config = dict(
    norm='rmsnorm',
    init_std_up=0.0351,
    init_std_down=0.0,
)
Each number is 500 + 50 x the weight over its row's rms, rounded and kept within 0 to 999. Layers, rows and columns count from 0. Numbers have three digits each. The size before them is the row's rms in percent of the matrix's.

# k: layer 2 attention key, 192x192, rms 0.0617, rows 63, columns 0-191
# v: layer 2 attention value, 192x192, rms 0.0547, rows 32-38, columns 0-191
# o: layer 2 attention output (transposed), 192x192, rms 0.0714, rows 32-37, columns 0-191
k63 095:486470455509488499473511472589571560547597468407487517448505514459558508495527530443534487396502509437425445615536460540534419506585510534428494525552527457492409467519462464525492371620428507516497485576487539558526543476542551432535446456406508531485503547465568496502387493589537518500450483490515606501502446476605509577510581556516468628528541544533435504458479427481570517504550519496558498554400607496509527547505457539422433572480466504475562586448496568543504518499486525467568494515511564501445484461438470519490376432582443488519448503458477554478480538416489508568
v32 087:560485487558431412488374487480519567503498471540524454462498532609446511493506529527461500586565548483454465512574536551400470569560504469552404510463517582434473511457492485537462419515479412558479362524549451429485562515499552466495486465432507474457497402544590527560460521521427561456478481500544417411498524568524514529599518520558517510476483381574584466501544480641515559591468514442443542519438475504516441551447459489507446513470545587501465509353538514469464481516428508448481516540393555535497514506399511500530483511529539574541502541566530524487504463437548525470
o32 085:526468551450501570491550537541579558494469531548423495543458477398444559576513507529535488488496415527454454524460526561524527427474398532517428461566389452538483476550493503422515583433542529488528520477432487438526519576440490587539542601503536561557501542454465531505606434530512516441420525483501506520514501531547533539487481461476497637538477574540513512468522488500513483500599503529475452465519452526552544585528450490510467536471534491526475476526483499486548506736537510472448440605563561537487517572563451436414539505445501405445543555512424430527399537505531477562
v33 073:441478453557513558466460553604495475600519452526644562436510484577482452559486516456447528480489455478415447539435455494490563440523532514512474489504495517562509513492408489510426467542464525598509517488527497502555542465547500457511442499478480515452551455555515506521460407545549506590557426490504576576450500525552449506511572502611508512480431538526476500497544420582606591464556466602435538493588497561549470493507498532428576482337480569473463513598530471420548564531463374455525561486498589608544588527525495559486510537472485539487426499487487477504452584506503519481
o33 067:414513533436448446445497522461513479536495461562449548547532465440466519471347553469462507502488588529591478506510419475500471521444509567467515455427505452549478537540577451399530519522584493535482423486522493502509516534485497503462569512599578495577486540436546575477523475383568484480498624525508574558567514536517506454484565509399444479588576463544499478414430546463519416568442518431510404549432541521528466504486532477524463568553535452434500433457543553591519540540444553476587413488534405527463503369456475458519541415470507424559500493527494477559566475489479465507
v34 079:470481470524514495536585507425535401521391466580414487548546452510490487542415542501402414537515521581570552483548602453498437606615478561484603497490416482513479535460580456520549521427450490436577521474446530511448485535506559475514534460515444540471552451482479488499493524551460555546494446464459477511497569500519466420516460421481499477515496509513456443510466426443508509455477536533423506475523494496568612502470534559484620494492518511464463476488441482519402444500507586492570499485466461462580388628480600484460492569500517375490514451552558478586549544471417415503
o34 085:513438490505544465523480496497498471517492468468528582476525443475545443546548463505573546500491525538475450467499483499537473495507553480581459509545551517419654494542549497497503478499507389479469534529528519505542552515477473464558387547517480502518496437469513460512530570474461473538570478479503472509530492403468518516582456532484502493504472570469445505507451486569502512548423494341496535546512539422509477453490482572470515467391561581517515544493482579471557555264692470394565440505572527492506561485461569520591429509485392539500467492501504558521560492436517589487
v35 071:545528502520540428529507476484515473494452547464628547516453500483463377353492425504427488568547498490458473455495434487529481531489576562546504550518553512515564579514440487440544552504544486477495457505477458541496411419499560493508523481528361596535428518528428528490457579399560433552544523439581525513564501445416468542468463520381522494453509556495480540479482512540507462554482472495513546563464490444465484499445427590448525548536539541465471567485573457455461484444530512506607458638438457543447429460495391563537511406459430462468539588423526490498483430457505530491
o35 075:510504540409522508531496542528471580502543476515493528500555501568482572575462576541477535523492505435508482523390510429416428422421434512518472473600491480523505517461489492502555457539475477556516522465489542482405487484578510465423545406514504548476483559507393489463573401680483527478460530620484478454371465574517545532459499478548500621524583505482489498593483497463597511544520527639479514537537467528549439596533570488528479510629473480533476428485505430530437447495418457570523513445510451494508456534602491489538538518576541514466449495508508515446448536452480487464
v36 081:425567520564440456539546579415524500537381525516490524512544477481431489521489502519373376567482505525564472535508606541518482504436517538496584503465512591481511517475541450490508461469448596450504529544536523458442449509520480543448508507592505486480539558547515636459523430546424462557464452450451472548526488517536499438552489538507498477552510484429519545552538413379448583444440523607489551518555516467603435446413445486587589441538444425494404513465571501512549478508490452454488510476467428491560562525471585427522572510521500539466432513491476410570473573517452518530
o36 086:416443474499549521480528492482488432491483448474449526423475450519574440495529464462537517459357568531474474509513460494499517514549494490529464541523438464423601475494523406506430470537498401506473501521533510532559539547473471496565432521482469510505506443488503490546492568344506521558603486414500490510575557409470445508510528473505492410505476485528492478453474463536511509507444536405512485451512540496419503519466520532531504487411569481515497569541455516479534591260642526530461482484556512596535562456432541479503477525437353562496486540527472570474592448538541480468
v37 084:580508429463590418518399449554428547467557552492519487458462517540506448410567353484520581468502484441572496529507502547459511551489470515491425512488516562569483468502471531535483550576491428620541534435460493544501505480470620571509435501434423393448480542470436474479533513445432530561513595417519497422413459593529460514513456524443494502494496496568476470504405590535514543468596426468522413546487501501490518479536528532499450539538444513485539565476460524441569449471535514533505484542380411494413509462483471582505433530444564481451491489478463518445482491527481391597
o37 085:509544485518492509440429459478487572479469508520534577541550558422413567485506508494441488526562471456501522429461497454542442388471524515488440479598538589556423506479447525535577487494475585501507483422512515462541473543562478575423488439507527531436475438569474465446533389682479497402468537525530461558422462519514520492528473448495514647529576519463527558569548538514554461567511461632523507445560455561552437495540453482504576455510421511511541410500557515541516418437516499630545510534439470476462450564527467473499494525529583497542522481532494521561411466506513475411
v38 073:514500453532452471471500440518516552467508580452406482446523502471525488461499539510598575590497514520482564471571490505505413485543378459525548460485522472450526498513423577509602537437477443506506467528516475486542417576458367524544544469445551529464438463503331438595511523582496467561567471468515501447450473440490604468588506553500573399502466458512452537476580456599439492467494480454450546419463458512503467492411570498468447581518486527539575596509332546448539507528512575532512485528501568498538550477442415557453510476495497564510504521545446467483555491467497480518